From a checkpoint of a small transformer trained on Wikipedia.
Size: 16 layers, width 64, 2 heads of 32, 1.59M parameters.
Architecture: rotary positions, untied embeddings.
Each number is 128 + 32 x the weight over its row's rms, rounded and kept within 0 to 255. Layers, rows and columns count from 0. The size above them is the row's rms in percent of the matrix's.

# layer 4 MLP up, 256x64, rms 0.156, rows 109-213, columns 0-63
size [ 80  89 107  91  91 104 113 100  96  91 108 107  82  97  93 108  92  97  98  89  83  98  84  84 111 113 100  95 106 117 112 106 109 132 100  80  78  91  91 100  88 104 124  90  94  94  93 103  96  79  91 115  99 101 112 103  96  80  98  87 183 103  93 103  86  87  94  95  84 103 100 108 101  80  86  88 103 101 100 105 102 106  74 103 100 108 102 103 116 102  87  90  94 133 100  99 104  94 104  81  84  84 102  97  86]
[[211 112 120 116 146  72  86  74  87  59 179 131 139 137  92 104 135 112 137 119 121 114 110 128 191  98 149  89 125 113 146 199 130 112 151 160  75 148  85 139 113  63 132 118 166 120 136 155 102 168 116 108 131 161 124 132 129  96  98 106 162 155  81  97]
 [ 91 130 126 127 112 126 138 155 167 138 128 141 110 151 145 109 165 136 166 132  83 176 111 132  99 130 174 173 125 189 151 151 128 160 138  70 156  96 118 153 163 207  95  83 148 106 180  84 106  64  82 116 128 155 139 153  86  92  60 112 140  99 103 166]
 [127 171 186  89 144 106 116  97 120 174 141 108 138 220  96 129  91  91  87 129  84  93 153 122 123 110 152 124 159  87 100 155 118 157 162  73 124 133 183 113 122 114 113 195 156 140 127 153  91 155  88  94 113 122 169 130 112  57 164 129 164 145 129  91]
 [160 136 129 121 134 155 126  88  70  90 171 124 122 168 146 155 120  82 111 163 186 116 109  76 115 141 120  76 148 128 123 129 150 138  94 163 135  57 123 132 135 137  86  73 170 161 166 185 110 118 116  77 104  55 127  89 108 130 151 141 173 174 179 133]
 [154 109 104 129 136  86 171  79 168 181 117 126  92 139 122 103 138 140 104  92 170  89 122 164 109 107  97 116 135 174 168 127 166 112  80  91  73  59  93 174 210 114 125  95 131 136 155 103 106 153 157 113 136 159 161 117  69 160 164 155 102 120 150 157]
 [ 74 149 140  84 133 157  76 173 196 136 120  95  89 100 133 173 119 117 139 130 147 163 187 147 125  96 162 146 163 121 179  94 131 133 153 162 154 111 145 137 161 165  88 117  96  73 118 149 142 118 220 140  67 152 113 138 134 149 146  89 139  86 157 102]
 [148 140 112  89  75 158 102 149 160 122 140  93 136 131  87  83 152 151  92 153 198 124 143 119  86 119 151 136  94  32  94 127 119  94  94 148 140 155  99 134 119 144 169 201 139 101 170 101 146 191  92 130 117 162 107 116 149  92 192 154 130 150 147 132]
 [179 141 122  88 139  82 145 199  73 117 130 134 144 175 133 142  90 100  97 142  85  80 123 183  96 129 138  65 113 200  75  94 107 111 173 150 132  95 166 122 140 163  94 125 129 105 144 113  71 118 118 149 134 122  90 117 162  73 179 138 131 157 131 125]
 [132 134 128 179 113  82  77 113 141 173 100 150 134 168 108 171 116  97 112  89 103 168 158 133 202 107 125 113 139 143  73 106 132 125 151 122 129 145 123 134  85 161 109  96 167 157  83 128  97 139 117 160 180 115 120 126 123  56 163 166 183 161 152  46]
 [120 113  76 162 167 119 138 117  85 102 146 162 133 113 106 167 141  95 133  81 137  68  84 131 143 120 155  85 136  90 114  88 130 102 120 153 101 136 138  86 190 113 174 135  59 154 134 125  74 172  85 175  90 150 113 169 183  72 115 106  92 104 136 155]
 [152  87 121 110  99 122 126  55 102 183 119 136 148 134 162 130  64 173 104 179 112 126 151 168  55 116 165  96 149 129 116  88  87 188 158 100 109  95 157 132 137 141 179 112 111  92 188 148 149 148 155 123 108 114  81 159 100 137 115  73 164 124 131 154]
 [171  93 164  86 155  96 136 161 134 135 114 141 102 103 194 122 114  98 171 144  91  98  76 147 169 122 116  99 190 172 181 117  88  67  81 137 142 119 104  56 144 145 112  96  99 138 113 129  85 154 120 150 137 146 105 154 109 205  92 144 143 115  95 129]
 [162 131 134  91  92  94 135  82 173 137 118 193 180 132 168  94 100 113 110 121 197 123 165 158 142 105  78  73 113 142 156 122  59 119 131 118 138 141 120 143 131 218 144  68 116 151  94 131 106 135  95 140 147 144 130  70 168 128 150 182 138 121 126 145]
 [110 180 134  95 114 142 135 121 149 156 146 125  71 139 161 125 149 126 147 104 175 148 155 151 120 140 178 114 147 132 117 144 142 115  26 107 161 133  86  75 132  35 129 169 152 151 113 148 108 112 156  83 154 120 202  75 154 143 120 111 103  83 144 111]
 [131 163 172 184 118 130 103 145 116 146 126  45  81 100  59 163 126 156 134  93 110 149 164 163 151 109 186 147 121  91 153  96 168 114 112 107 111 142 231 144 134 126 113 121 179  79 158 129 124 119 120  92 117 140 130 156 135 103 146 139 174  91 149  91]
 [112 201 137  92 151 144  80 114 142 174 100 113 135 166 134  86 180 162 139  81  76 123 153  74 133 113 109 122 124 101 133 179 156 143 118 175 126 181 105 145 116  93 174 145 109 109 148 137 103 128 123 112 161 142 142 152  40 159  78 121 171 112 100 184]
 [ 75 159 169 163 110 184 145 156 138 148  90 119 177 126 127  82 120 151 149 153  71 158 128  85 170 172 118 168 127  81 135 111 106 122 137 155 110 108 163 116 163 117 183 113 144 187 117 155  97 106 168 138  97 132 141 147 146 116 119 147 133 237 174 120]
 [115 116 184  92 109 127 130 158 160  95 110 187 104  87 105 142  78 116 142 176 132  54 178 218 102 166 156 112  80  86  98 135 148 149 172 158 124  98 110 168 155 138 142  88 128 136 125 140 111 174 113  92 157  81 116 115 112 138  92 129 140  83 124 155]
 [113 146 134 173  72 143 108 106 204 123  94 147 159 101 150 120 119 116 223  94 136 161  78 156 139 166 149 132 100 167 145 121 116 140 108 108 106 141  93 106 152  81 132  73 139 162 116 107 163 101 145 153 189 135 116 181 196 130 116  91 129  75 133 132]
 [119  98 151 118 124 184 133 151  76 113 146 155 158  97 115 125 110 108 139 121 152 174 129 161 125  59 176 146 144 114 135 148 135 201 161 122 112 160 199 133 112  79 119  36 173 147 140 136 154 119 146 120 168  79 187 149 129 165 115 103  73 119 116 131]
 [ 99 122 122 145 147 156 104  84 114 188 106  71 130 181 143 125 166 126  97 132 130 140 114  71 107 165 164 102 113 111 118 103 172 146 121 102 151 169 123 198  89 168 178 116 124 118 130 157 102 109 162  91 161 120  99 143 106 170 232 142 179 113 142 139]
 [161 118 126 103  79 154 190 175  89 145 136  96 127 137 109 180 118 125  72 130  93 104 131 154  64 111 195 129  81 108 127 112 147 187  99 165 158 167 163 103 145 119 143  84  81 171 123 128 138 178 122 110 140 177 164 102  74  74 115 124 144 113 119 146]
 [105 137 114  96 151 149 102 138 139  76 140 135 143 134 190 191 187 141 129  98 176 130 170 165 110 155 179 130  80 128 115 158  76 169 102 117  97 157 145 140 132 103 111 143  96 128 207  89 160 111 151 152 122  91  74 151 178  99 166  95  76 111 125 114]
 [ 99 162  74 124 161 103 146 102  90 138  89 186  97 102 151 108 129 129 138 125 177 109 131 140 184 136  62  67 165 179 143 134 129 135 144 146  89 120  94 130  93 155 145 139  75 133 103  69 155  90 143  91 151 152  85 114 126 117  68 118  76 168 138 180]
 [148 179 123 145 144 199 107 120  92 116  62  66 136 124 126 111  89 103  95 144 125 103 143  75 124 120 123 134 115  70 126 127  99  98  97  89 141  74 149 159 108 127 117 160 101 102 134 117  85 156 160 116  90 195  98 172  87  97 194 125 141 107  85  84]
 [154 104 110 137 151 125  87 206 120 108 155 140 145 153 133  92 130 105 126 140  83 125 100 168 111 127  94 201 143 124 183 108 143 111 145 148  50 170 146 147 127  86  99 121 147 131 176 133  83 183 111  94 153 124  90 165  96 132 180 158 118 102  77  70]
 [103 104 117 133  88 181 128 136 206 104 156 101  82 163 133 180 119 162 118 149  83 125 131 164 137 107 142 154  91 113 174 129 144  99 124 118 186 100 132 153 147  86 132 147  93 171  67 123 126 175 144 191 187 144 150 162 164  86 120 114 160  96 130 181]
 [ 93 101  68  85 116 119 111  77  93 135 182  96 126 121 161 132 155 178 140 185 137 144  61 103 141 146 128 134 110 156 178 175  90 171 113 170 150 151 134 108  80 122 175  83 139 123 160 127 151  87  93 141  99  85 128 104  94 184 139 173 104 124  89 144]
 [130 154 155 116 108 129 177 150 170 100 142 108 111 127 104  57 112 127  86 144 175 158 191  89 173  97  85 129 150 121 135 150  85 154 105 106  93 163 147 152  76 124 188 147 106 172 149  65 150 192 133  90 111 100 121 119 106 125 200 119 137 124  91 128]
 [ 82  38  99 143  64 169 114 159 143  94 152 115 113  99 166 123 147 104 161 151 147 133  90 164  96 141 107 143 177 154 105 138  90 134  80 105 106 154 164 107 100 164 114 138 116 141 153 114  44 160 136 138 120 108 181 156 115 117 127 166  76 122 100 185]
 [200 130 145 100 116 129 111  92  85 116 125 146 125 135 138 109 157 123 114 141 126 162 135 128  94 166 161  55 100  83 155 117 113 123 125 110 136 115 126 161 154 150 155 191  97 149 142 123  79 194  62  96  57 136 114  82  79 156 159 116 127 130  49 136]
 [122 153 127  61 174 142 181 132 139 144 134 124 129 101 140 154  39 113 112 132 158 134 198 129 106 155 115 103 183  86 112 134 112 117 179 151 121  75 122  81 156 123 141 155 120 103  92 139  85 210 115  91 112 151 162  92 134 117 103  95 150 146 158  76]
 [135  74 152 191 106 147 121 121 139 134 145 109 147 118 101 117 171 130 128 136 126 134 152  84  74 162  85 180 125 126 144  76 162  72  74 148 163 106 120 131 117 103 181 105 169 123  95 150 124  86  86 144  69  90 102  98  58 130 141 189 143 136 169 161]
 [164 141 183 145 141 208 154 148  96 127 118 137  89 126 102 150 141 136 119 174  97 150 130 112  84 160 135  94 118 111 123 103 126 118 112  80 175  70 133 138 156 139 164  86 169  94 136 167 112  91 117  68 142 129 159  60  45 128  89 154 161 164 136 148]
 [120 146 141  90  67 164 122 110  93  93 160 228 120 165  94 121  78 131 125  94 102 152 110 159 111  75 149 118  98  84 151  87 138 145 132  61 171 101 163 134 144 106 159 115 166 112 127 123  89  88 154 128 142 126 129 128 170  90 147 166 143 132 114 201]
 [126 134  94 133 153 165 135 132  92 111 151 150 149  61  97 169 104 140 128 123 156  63 133 172 148 113 112 178 119 154  96 115 117 158 154 161 117  79 179  67 154  81 118 135 105 115 173 148 159  56 134 163 176 113 148 131 134 209 154 140  87 104 159 147]
 [151  93 115  93 151 132 141 100 158 145 139 178 154 150 131 195 138  44 160 106 149 159 185 174 148  65  99 106  60 121  97 108 171  95 118 109 144 130  90 113 164 114 122 105  84 103 155 117 114 150  70 122 142 140 106 156  84 134 174 126  93 122 113 174]
 [136 154 143  89 157 133 129 112 135 125 125 207 162 146 121 126 130 150 124 128 151 169 179  60 153 142 148 123 146 129 104 167 109 154 199  85 167 123 166 122  83  75 145  50  91 162  81 147 141 173 115  92 149 121 167 141 144 111  78 137 115 143 108 185]
 [130 136  79 114 106 121 121 132 143 101 139 102  85 112 139 154  37 161 100 127 117 198 131 182 122  98 115 133  74 185 144 159 158 138 140 175  74 131 155 134 168  99 114  95 150 163  98 191 106 119 147 172 168  85 141 155  95  83 101 140 138 172 117 110]
 [120  67 115 161 127  76 185 184 101 122 144 116 127 155 131 142 150 145 118  74 141 144 187  73  87 108  65 133 153 113  77 125 122 101 144 138 161 179 113 150 138 175 118 131  82  84  90  57 146 130  91 179 121 162 147 139 157 123 138 140 157 115 173 138]
 [ 86 139 149 165 110 119  79 104 164 113 158 127 139 111 183 174 132 168 153 129 152  90 101 157  98  99 149 158 120 215  82 105  83 177 164  72 147 137 141  82 118 170 158 115 129 188 121 113 143 128 129 100 166 152 124 155 119 112 128 132  59  84  92 148]
 [164 160  98 190 123 157 107  77 143 107 181 154 132 148 162  89 171 130 137 125 137 109 138  78 153  89 146 114 138 138  97  75 155  41 106 112 154 142  87  94 118  65 106 114 132  88 101 154 136  97 102 204 136 133 137 140 166 120  83 150 133 163 146  83]
 [194 136 102 102 189  80 144 119  92 158 153 141 122 113 181 113 127  85 141 150 133 110  90 146 109 110  92   6 155 176  47 137 111 119 154 123 108 118 147 103  97 142 158 116 143 112 163 137 138  81  90 133 122 125 116 112 135 113 103 119  88 153  83 130]
 [ 97 127 178 131 103 187 101 156  98 118 158  95 103 164 131  96 128 101 139 161  68 117 150 117  89 117 119  92  96  97 152 101 132 132  95 155  93 122 147 161 147  61 144  69 139  59 162  79 113 123 120 158 226 144 150 146 146 169  99 142  94 116 122 131]
 [141  79  73 201 142 115  80 164 136 107 107 162 158 121 130  83 119 162  79  67 129 136 152 165  87 109  84  44  77 118  74 142  95 121 122 125 112 130 136 154 172 125 138 117 103 124 138 160  78 100 116 127  79 139  88 146 170 156 140 106 144 116  96 157]
 [107  90 129 189 162 109 106 153  80  80 117 133 127 191 124 141 122 147 184  80 156 188 127 114 122 118 140 142 152 114 138 196 145 131 189 113 129 115 118 152 130 169 128 121  80 149  78 115 120 197 155  86  97  97 158 134 107 126 196 129 112  86  94 166]
 [148  96  95  71 118 134 111 107 123 118 151 124 151  93 194 213 170 181 116 115 186  87 182 142 162 108 150 141  97 130 137  93 159 142 112 133 118 129 154  85 139 169 148 141  96 147 141 130 194 107 142 182 158  96 154 182 170  99  80 139 116 102 125 133]
 [ 79  95  82 160 161 103  86 116 126 116 109 113 178 104 164 105  63 131 117 132  46 159 100 154 227  92 121 149 128 120 131 133 159 185 133 172 119 142  83 127  97 165 159 100 141 104  87 113 102 114 103 100 140 105 127 146 127 115 137 156 165  86 145  87]
 [112 129 141 161 132  82 105 190 140 152  70 124 105 137 145 128 131  86 101  84 115 130 109 140 146 123 156 136  80 163 162  96 108 161 131 141 140 132 177  87 131 104  81 177 142  68 152 166 123 136  48 126  94 112 111  74  62 116 152  73 120 126  76  86]
 [ 98 145 122 158 153  88  93  73 134  87 143 119 146 104 143 139 152 155 125  87 176  95 135 174 104 143 207  94  95 179  93 156  97 152 147 125 145 196 125 129  81 124 106 140  95  84 147 105 137 112 120  58 179 107 125 138  92  90 120  97 117 185 127 171]
 [144 102 178 128 180 114 157 177 148 136  99 113 141 100 170 187 150  55 177  75 105 127 146 141 112 152  82 103 155 144 127  86 100 153 137 130 125 104 117 155 151 115 130 155  58 219 124 114  89  73 124  78 118 108 133 145 146 166 137 134 135 162  96 129]
 [153 174 157 145 159 147 140 159  85 139 122 142 171 110 141 141  99  77 137  87 140 174  90 140 138  97 151  83 184 112 120  93 115 121 139 181  97 192 155 116 143  86 163 167 148 156 196 138 130 134 141 115 100 118 215 149 181 161 118  80 129 142 169 133]
 [146 154 151  84  80 131 123  93 168 138 126 142 137 166 142  89 176 134 111 114 127 115 104  75 179 187 111 135  65 123 151 198 104 170 128 181 123 160 154 140  89 131 131 108 159 127 148 117  99 185 122 106  81  61  95 133 100  85 119  86 170 142  88 111]
 [138 190 148 109 119 134 151 123 201  76 133 130 168 162 174  82 144 131 133  99 117 104 120 126 127 175 112 144  88 188 150 142  95 137 148  90 153  96 101 147 175 107 132 135 121 193 116 128 132 153 138  84 121 124 177 151 132 199 122 157 114 118  77  44]
 [148 175 119 169 115 125 121 165  97 201 137 157 134 154  67 155 122  98  75 113 138 144 157 145 116 111 132 146 112 140 123 130 135 124 181 122 115 185 114 106 102 137 148 149 185  73  97 143 145  89 106 194  98  89 131  92 147 123 139 122  88 154 177  35]
 [136 180  97 184  91 106  85 118 185 148 141 185 116  76  67 126 169  88 135 118  88 128 140 184 161 113 168 151 101 171 204 148 144 129 111  84 125 104 121 147 150 162 118 121 122 115 121  95 147 110 105 146 117 176 126 173 171 176 107 101 131 114  99  86]
 [128 119  42 107 128 109 127 122 128 121 150 109  70 164 115 118 106 101 113 126 109  63 130 152  79 156  94 140  91  94 157  90 153 166 134 111 108  94 107 137 132 110  99 167 107 150 150 146  85 167  57  61 100  66 136 100  70 183 154 108 140 108 114 124]
 [ 43 192 108 135  80 146 153 154 141 104 130 123  82 103  80 106 169 118 151  97 107  99 110 103 161 150 131 141 175 103 103 112  48 106  55 171 175 122 171 155 159 135 120 114 158 131 171 126  83 133 146 131  91 135 153 181 129 158 138 152 120 136 102 117]
 [132 151 123 181 173 126 161 130 126 181 107 131  90  82 105 147 121 116 100 126 166 152 113 111 167 104 138  84 172  87 172 144 130 102 160 134 105 171 114 155  92  81  87 152 158 142  66  61 143 141 167 154 175 170 198 150 137 109  88 118 142 180 127 152]
 [149 154 166 150 178 118 138 160 104  74 166 175 176 132 127 144  84 151 167 108 139  99 128 115 182 155 104  93 179 122 146 158 141 188 144 120  74 174  65 126 129 176 171 157  79 189 133 126 129 106 156 135 178 132 131 137 143 170 126 109 175 166 124 142]
 [109 170 158  96 150  79  84 107 136 159 160 148 162 193 190 132 110 138 152 117 120 101 114  96 123 115 169  94 138 164 198 132 128 164 137 159 149 119  91 112 134 144 190 183  92 153  91 142 105 143 143 144 132 116  40 146 165 100 147  93 109 146  92 167]
 [110 185 122 138 123 128  84 112 124 104  50  88 168  97  99 151 120 122 134 120  87 140 128 137 180 130 137 105 147  98 166 136  60 136 112 124  77 167  74 148 186 146 121 155  63 129  86 108 168  93 187 105 151 165  80 124 101 158 101 130 144 173 111 133]
 [ 91  96 105 178 146  74 119 112 106 131 123  99  92 188 130 145 105 158  86 127 125 130 118 119 147 104 110 112  75 116  93 155 159 121 108  58  91  98 103 145  70 106 136  98 141 136 128  88  91  81 164 161 156  58 144 146 186  68 160 143  85 115 155  98]
 [176 133 167  79 108  98 143  79 136 127  80 109 156 158 166 137 140 122 127 116 117 129 133 103 135 116 129 139 123 102 140 128 135 230 114 181 144 133 122 139 107 121 146 151  74 216 131 152  96 122  76 139 140 139 122 160  82  90 141 131 175 158  63  63]
 [113 130  56 155 158 199 185  58  67 143 195  89 159 151 109 141  92  99 151 131  95 100 106 178 133 113 115 140 134 137 142  49 141 113 118 154 110 186 129 147 142 110 136  95 113 121 122 123 102 119  85 171 153 132 144 104 137 121 196 119 111 128 146 122]
 [125 120 143 197 105  95 132 183 161 155 138 102 101 181 122 142 105 122  87 165 112 135 116 119 198 168 174 111 108 146 120  80  97  88 160 150 153 109  71 189 102 162  68 108 143 140 147 129 132 140 146 132 145 118 125 132 110 160 127 196 212  98 140 124]
 [144  64 122 143 160 139 106 110 122 146  86  98 132 102 211 153 147 171 150 106 140 163  80 117 120 156 155 130 186 163 132 130 117 129  50 107 141 105 102 131 103 120 144 107 119 118 128 113 164  65 173 105 202 165 146 171 113 193  92 155 135 130 142 163]
 [102 162 135 139 124 154 209 117 135 139 108 133 147 142 153 131 101 171 127 159 127 128  92 125  85 106 120 135 146 153 123  80 160  84  78 111 164  93 157 116 137 105 125  96 119 170  35 129 147 179 139  93 123 169 140 138 150 123  78 194  94 111 181  60]
 [ 87 162 136 100 127 151 135 139 103 152 122 172 186 171 100  77  77 127  67 108 122 127 152 126 127  90  65 173  96 147  78 128 127 117 110 178 123 107  99 164 114 149 174 120 125 139 188 115 133 163 126  42 157 125 155 143 106 120 174 129 186  96 109 102]
 [155 138  87 179  99 113 107 154 135 121 131  87 158 146 175 136 116 140  62  83  97  97  98 156 139 132 221 182 150 155 201 111  80 148 168 135 189 125 138 132 188 104 151 116 147  69 125 159 120 156  99 118 168 121 136 126 142 134 149 120 105 143  91 137]
 [115  98 145  75 200 126 137 133 112 148 119 131  64 181  74 152 136 144 174 116 103 125  70  65 131 197  89 173 122 135 154 148 125 133  92 116 149 113 102 182 154 155 103 114 137 101 164 174 152  77 130 100 175 132  99 130 120 122  82 133 174 160 131 113]
 [ 73  73 115 137 152 155 187 104 145 150 123 104 142 116  72 148  98 120 113 150 184 142 141 128 125  91  91  98 203 128 117 124 136 110 121 143 107 130 129 144 103 133 121  72 141 130  73  75 105 104 177 152  78  73 123 147 133 136 195 178  73 174 143 116]
 [117 123  91  60 144 181 126 144  88 175  97  75 146 108 168 123 123  87 134 142  96 120 157 156 129  96  94 167 140 138 174  78  80 168 129 164 179 115 176 131 127 150 117 186 122 119 197 150 136  91 143 124 119 118  90 123 211 136 111 133  95 160 143 103]
 [111  80  85 106 173 108  95 110 120  88 195 161 141  66 159 143 119 145  84 119 120 186 113 114  92 176 115 134 145 159 122 183  99 169  81 134  86 146 102 153 112 148 192 158 123 101 148 116 171  62 144 127 120 117  77 139 146 168 178 138 100 120 124 133]
 [158  96 132 186 170 204 132 101  91 137 116 151 138 110 158 161 125 144 178 122  37 112 142 122 120 119 145 143 123 150 114 167  82 141 111 115 135 169 142 197 132 172 122 148 100 119 120  73  89 107 193  66 136 168 107 135 118 125 150 126 100  98 106  81]
 [185 180 121 187 149 100  85 158  91 172  90 175 113  81 106 102  96  96 144 150  85 154 116 197 147 153 108 111 128 108 180 120 107  97 149  84  94  88 143 150 136 132 127 150 130  74 159 101 139 114  66 162 110 109  96  73 127 138 145 128 133  69 135 134]
 [125 155 163 196 118  60 138 162 131 213 121 102 143  83 138 134 155 149 107 176 103 154 116 111 151 171 153  94 101 133 155 125 103  85 102 136 113 146 150 132 161  91 182 164 134 107 119 149  88 107 197 151  94 164 105  88 136 138 138 123 126 206  97 144]
 [ 84 145 123 161 124 100 143 131  87 136 196 124 141 110  68 153 154 157  83 152 110 131 101  94 121 129 125 119 133 137  58 169  86 130 129  82  90 164  95 145  37 161 136 120 158  89 107 101 101 176 153 142  71 136 180 138 175 120 135 125  74 137 147 129]
 [127 153  62 119 130 140 210 107  96 109  99 140 153 114 154  69  81 141 140 142 116 110 139 125  84 162  97 122 170  93  71 138 193 115 119 108 105 107  83  91 121 111 144  93 155 154 153 105  82 149  76 111 139 127 190 155  80 164 143 177 156 111 141 157]
 [ 76 129 125 109 134 132  75 160 125  37  71 113 136 132 151 111 156 101 132 120 164 103 104  51 161 135 137 133 141  61 120  96  99 133 182 128 142 129 100 119 144 160 122 125 122  76 149  69 113 141 172 102 155  92 117 153 126 117  95 189 138 105  78  81]
 [ 87  83 140 110 173  57 161  91  75 110 102 154 123 160 158 172  72 117  94 104 151 115 112 102  60 152 130 141  91 142  82 113 150 150 133  88 144 116  71  82 137 125 132 126 153 134 151  94 111 128 142 147 173 128  71 130 131 165  72  60 128  96 148 124]
 [ 77 126 144 179  92  83 111 121 139 150 186 187 118 179 141 125 153 136 123  97 133 168  59  96 125 113 138  87 169 135 148 120 186  98 176 101 164 102 100 168  74 136 190 155 171 163 107  97 110 167 121 174 159 124 137 162 138 119 115 164 111 160 128 127]
 [137 168 135 112  62 123 133  93 152 171  94  57  92 139 147 148 117 163 141 139 138 108 155 105 136 125 104 171 136 148 130 123 104  99 119 113 156 174 101 144 138  96 102  76 172 123 127 213 180 124  84 132 157 198 140  79  76 138 167 147 167 151 114  88]
 [ 57 108 161 113  83 150 127 166 168 152 143  85  90 140 125 127 139 167 116 113 121 135 147 103 102 156  81 130 122 137 155 169 104 102 105 159 105 113 152  54 161  84  73 173  89 142 145 138  42 186 130  86  99 133 137 113 111 142 119 131  70 121  86 149]
 [146 160  91 116 116 137  85 118 149 137 179 127 114 153 114 102  66 106 127 111 107 178 155  89 158 118 130 125 169  52 140 191 112  93 150 144 131 114 104 158 156  50 102 130 175 114 148 110 118 223  79 118 126 114 155 143 119 130 132 101  91 111 177 157]
 [135  89 126 157 122 169 114 127  94 150 168 143 112 176 149 187  27 130 119 128 122 120 140 123 121 126 166 152 103 162 140 141 125 169  11 124 116 105 136 110 118 130 129 162 105 169  91 130 108 157 160 111 125 191 100 133 116  93 153  71 126 127  78 124]
 [105 129 137  85 105 139 143  65 163 124 135 135 133 128 184 145  99 136 117 111  88 121 159 117 184  86 122 142 165 169 157 137 130 132 149 184 155 150 157  74 141  74 156 147 114 160 174 130 137 175  79 155 153  85 136 123 161 191 107 118 150  43  87  92]
 [141 117 124 122 128 111 129  96 133 185 150 124  95 151 127 146 147 140 151  56 125 108 124 131  71 144 132 129 182 154 105 132 105  91  73  91 202 125 141  35 130 154 147 144 121  99 171  97 100 113 151 161 109 132 136 138 148  77 157 159  63 125 171 194]
 [113 121  95 148 197 179 170 122 115 129  99 120 108 122 129 173  94 121 137 124 120 148 118 182  67 152 178 127 168  80 167 115 157 172 102  75 160  60 146 174 115 117 119 126 141 133 112 113  96 110 205 111 108 105 125 113 104 163 136 111 104  58  93  97]
 [159  99 142 162 129 126 106 115 137 116 126  61 202 184 130 107  74 123 139 160 142 126  97 149 120 109 106 160 116 137 108 161 126 140 127 194 132 184 117 146 180  95  80 147  96 164 108 150 134 142 180 143 104 131 149 114 138 223  74 167 159 116 116  86]
 [132 160  95  66 112 128 111 126 169 109 169 186 169 144 178 130 135 160 102  77  89  92 169 140 129 111 137 121 104 164 146 114 132 144  67  82 151 139 101 156 120 120 136 163 160 158 164 110  71 168 138 143 106  50 123 147 173 112 192 133 116 104  75 138]
 [156  78 156 118 137 130 142 103 113 168 117 135 153 156 148 136 125 144 165 132 172 112  85  64 171 179 127 117 114 133 123 144 135 151 130  92 164 152  79 173 216 101 135 134  94 196  78 216  89 135 131  94 130 108 133 125 113 134 174 140 120  75 137 111]
 [107  99 117  74 130 104 124 123 142 130  98 125 135 126 178 131  71  97 164 136  53 137 144 205 174  80 130 118 190 104 178 152 127  98  97 100 162 102  60 138 142 139 137 120 118 159  87 193 140  71  94 174 169 164 138 142 108 113 129 131 108 133 132 124]
 [116 156 168 198  54 128 113 205 155 131 126  54 122 113 103  75  84  94 148 165 131 116 135 178 137 112 154 159 113  94 169 155  96 117 114 140 134 169 143 115 104  93 128 142 161 118 180 143 128 210 101 149 105 139 163  97 154 143 134 104 137 139 166 130]
 [135 151 156 159 208  97 121  82  81 141 170 146 106 109  92  85 156  80 113 120 165 157 116  98 113  74 159 105 184 120  96 105  74  81 118 116 136 153 113 109  75 127 159  82  99 110 116 130 101  87 168 128 190 136  84 145 142 131 119 152 114 171 175 125]
 [147 104 187 162 112 106  78  98 162  87 118 161  68  97 128 122 165 127 170 133 159 140 120  91 146 159 154 158  70 181 130 160 115 115 135 160 101 113  73  91 126 118 125 127 204 149 127 172  95 130 132 135 102 138  41 112  91 144  90 139 173 138 127 165]
 [114 114 149 155 148 125 135 136  56 156 133  74  96 132 130 153  75 124 127 160  90 137 103 158 123  74 139 100 151 127  83  58 161 112 113 122 102 160 166  87  91  85 122 129  75 144 170 126 147 135  98 111 155 137 148 153 182 148 149  97 143 212 112 194]
 [104  76 107 149 160 103  64  66  86 120 144 149 129 104 105 121  86 111 118 146 177 148 112  99 209 117 155 127 104  83 103 132 108  79 122 133 131 161  96 145 128 141 100 137 128 133  78 134 176 114 135 245 151 117 116 100 164 126 111  83 141 137 110 125]
 [153  88 110 151 122 104 172 165 216 135 159 148  94 146 173 137 163 122  73 108 104 163 155 151 162 102  83  87  86  72  91 123 148 140 160 130 110 104 167 130 119 124 104 120 124 160 179 143 146 210  59  99 101 110 102 141 120 115 123  96 139  85 130 132]
 [116 132 133 131 154  69 136 111 136 126 146 159 127 126 110 139 126 127 104 146 200 139 190 133 108 133 137  79 167 165  94 159  94 136 120 125  57 107 180 170 151 145  45  92  73  84  84 121 127  91 183 139 143 152 165 139  97 139  82 143  94  87 104 104]
 [ 89 170  70  62 173 135 142 197 137  90  85  75 106 133  92 167 109  97 102 182  99 139 165 171 150 103 148 155 156 121 108 129 173 129 142 125  79 127 123 148 140 168  98 102 168  77 130  93 138 139 116 119 114  96 162 165  99 107 137 137  89 190 110 111]
 [121 114 147 220 150 168 122 150 102 122 130 114 102  98  87 152 109 214  94 123 129 148 165 115 123 207 113  97 157 192 140  93  92 160  92 136 118 130 108 140 152  91 128 123 163 120 141 151 116 172 126  45 147 162 164 136 142 136 135 123  73 126 100 110]
 [180 181  51  84 131  89 196 154 113 159 186 112 126 143 112 111 111  93 104 117 143  87 128 195  99 162 146 142 135 136 135 138 115  87 144 107 132  60 156 166 170 119 140  97 162  93 115 175  98 112 104 105  97 164  98 125 145 114 115 151 117 161 187 130]
 [149 170 138 132 111 134 120 195  74  68 103 147 159 199 150 172 119 128 147 127 142  94 112  83 106 166  61  97 154 112 132 164 159 163 143 120 143  98 122 192 174  83 117 146  75 162 175 110 140 167 132 168 149  98 110 145 123 133 145 150  89 132 100 165]
 [ 98 146 106 123 111  98 178 108 154 147 161  91 213 162 163 126 158 128 179 164 140 108 157 139 154 144 157  93 120 110 139 124 185  76 176 130  95 158  99 157 146 115 100 110 196  69 137 136 162 117 116  91 130 102 126 147  84 137 133  95  70 125 156  66]]